Weights of a small GPT-style language model, trained from scratch on English Wikipedia.
Size: width 512, 8 heads of 64, MLP 2560 SwiGLU.
Training: 905M tokens, 3453 steps.
Each number is 500 + 40 x the weight over its row's rms, rounded and kept within 0 to 999. Layers, rows and columns count from 0. Numbers have three digits each. The size before them is the row's rms in percent of the matrix's.

# layer 6 attention query, 512x512, rms 0.0708, rows 304-314, columns 0-255
088:515516508416504560490601412518539418498478590438488515518491576503540532536552452527475375526455498501523487480441549533550580493547450536500491413437535560484528484465516510493413542489547470515432491505475447466544502495504484492569526515473466527505552510488598477549435461485485442557442428472500634526530503544456499455502468511450504525559497490583544506475531519440508517498512491515441568506482533451498483532553477449493531475561473501430547488499512474507518471458500516458508586503461544489507475564512444506493485524473515520482513498436522503518492525512518480477406518517526485525465471514504500567508485567494539457480505553601537535507467506506479462461572464489377462517515456517478531546467510478584518490492542446519422457532450530462480545563545454
091:462511474514487515518495567506497508484501507522437474472558432553474542472569560503525522446475574526463502533525462534457577507536530547468500525492541607477567471478536473572537483485523486529489497527551501507458476466560471529534541449564467555455487454456556468583486441542445458519447471484474505519526514445518447495520500483484479554461480529482428456506479527484499436604458509469539458527478470437485505499472465510524526423508496553501519516495539557479595506544452449490531489461543525515500545488537464530488539452472455506521429543530556459515462474476417600517560500567454496504487461534508564486475474481518514548502451494494454472494498465529525498515509467471575461540519529488524582455466459479518472450554567458454566471476560531467588598555488485
083:472532496522477524474569442505491483469521463522468497574491485529509509540483563459506463510484443521451440511509516439559526494494503563480553506571505465466572524591496504520510515514578510579489492465483426481541509473513514510490533554543562583485527512502519499493554513489512499525564483494499479442507500510490481528472528475466497506453517506412466492499583473587459527455493513490463446567479573513524513509483473542500583471433537492515524491513457490470514502496501478479494470539521503478536472558475541504536468547544469490564517461442506499529551476447583470387444495510470491529508496476590510528510486459476555423554528497505521470519489533481498461465487459462498499502492448486473550446524482463557499496584505543448470541483578573478518583529498496
091:486504523446506512456432580508468482499515563509552455503558521600525521462470431534455546474534479481508515454479479548535458491532468579488546434440521580508501569505580488504445463463454464512543541463515490506541552527524511516519487520536455505524532432474465500503551512549527485466470564531520497505527530471479474511537546509515527507560489518551523468559479506482496510518570462476469498585518490538523491539492522520485479465588534488482500496484551478427530514494473478452481476570485523526574440513469437562482521417503502462493606499475447450577488511489501528483506566572519547520453427518514449473550498554531551480493508412443442488551507567402571546434485468455485504478539528487553450483507516459507514520505484532509491462547533445462519502489470502
090:442452529493464546529486499457453433413465491481433506540518547450516529548458520461463512501546513476472498501467464512486475538509517540499545527545513542466470504512450517534494546560558578504529517494446459529473453515486530490467499499479537484533537526524536528476541453484482500497535483537422461464521502473572515468402525512500552475535436538528502476455525421482500568474450567474495422558377540486428525519481466508527449484480557523438492482484471517544472505517538497542467474481478507478427521502575444501498532502475539492538530517511504464434517448506486506477450553471483482468523456583459523508493493500434503491575491504552469611486499475472530498581465573492535466525497448484495509610514432559487476561553510560527467589475493478440526444444512515
088:522515522504510515517532517553370548483454488505471468542437498450452548465544437550525494560475511519526563515460528614506465495457482522503434495441510478552526533507447440502474525459499505538454437475568479487508441552445577508472529562542404440495428512475490493561473528581459576548555486472528449480540464515517466482487519465589440524541508534521563442495502452544492514488519496506484539433481498526494428478508452464528511458537495547473411496526495517501503414539453439436480473540514538529474474550492521552571512517477459509498500515571509474508535481512486537492481526536566459523428493520475472486536478551478481494532436518435551449487527493521513515497545416577435499490539518475458516596485550517507485547465522525561520470439544554511468423472509470
084:481438512572522392471537502491557445526512558498451510501630527456466454566525485581458604460461548541565471430495574532480465415449448474513463514507473502507529542528537533437415587516469542474523519431542475524511408465431524532453455412483414482514516416493474534537509551529423469462461494555546585509444493459496472510496552532526538491485516483549507390466504457472514592493456480519503529490532478452459489433539499427492499491451546493531485513501480507492474498524545473476499505469443468520468505470467458550474430487521479469502483449496547539501482422503505507503485499451521550459485417523527497490474513470500517493502501509474477529546520506487594526555481567455516489476403504525500473539486532496459546527451485517517567517456502560458440474469547543
084:493515488547522504494494558495541436506400497548469470471587504507450542522443484458462478594497440450500512499532514496499499498487455569496480483378481442492491511472498482533499528472465472507567438520499484531459522476485473499483531494526511498521487542483533504601529479467584510519539515497508498508565548517414486480542558476499451390477523452513526529470547417519531515523484463497485477508505455476509496529508491547505473434515508538495476524427538445472541432429475443530512504613489566472580461521470490491503450602486512453464541487444461470515441516477567546472530504516546446527545489495519587487434536489522472483479527461525426459562512436388554487475434526466533484549529508589563437491592508481533525510441445438478546511507547468465465535502435489
087:497517522460552540501535505549563527494439529479544459565435563572554469535515563542531496555526585474534521546479537491502524485466598467520521501484460492484442607568482513530535438512587529407547466504443517431563505435451545486542536517494485431544449536513502484477451512540487509516607483492472516565499444581506445521554507493448545403588511503560529493495500531489515493521491474439506543569519530542519471468553458567575489445578566498478487511480436473588534469419557533509439495521534456551486524506493491516447490442515571434553463522528475526459512467446490490491431482535448477464536473478467475578451498515478484500495531519550524568467537544535572548495551464442512441456463492528563476504461495558541501501552457407565428485493458480542448521511545446
091:490560471476464487461469554474591418490492508544592471513514442494541484450491531575522460543445413550504408514562504507512498516497495524505502531420467443514532476452506514552533552495598539504489473418442437525484537556579526510554530527479512527552485481508564496530407517559485467455484508511525589486449504454517507492547445538510510488522526514473541519547439453478451666522454502471508475487482465510509484490536524526474531520477423531508530511483512393459584526456481472542517502534521575528477598527435438519528571470460493454490545555494588438455513530511546495505517553519442498494471498525382468495526556498466479471497520567488511444500524517487572490521485448506561511528472492607458512527542478526506580485455543564497506456453514515493504462528470482
088:501451435573478498506547516514549539497455483511516489555452550442535461516506473472495515481518530473477437466470556479510530407554485476448473507553508503491454503483514529465458516549483507519428508495468405470483515550455458540452504536478522483538479577540538471496482537484589541544506419586540471506427545438438596476464487520472460473459485518477493563477572503517518519459486463504438459522538501475508497574469423521484504488514474469512504557476538485561530455502376488456521500476516465533482502476501519476457441529502435512495637540515438527517450440476483439520554446483559459489467509476508487510471510480523433599556489507570475509502455498554458477571531509490496501476527526480415579553467511547492485456509553499526493496489489574500489515499506483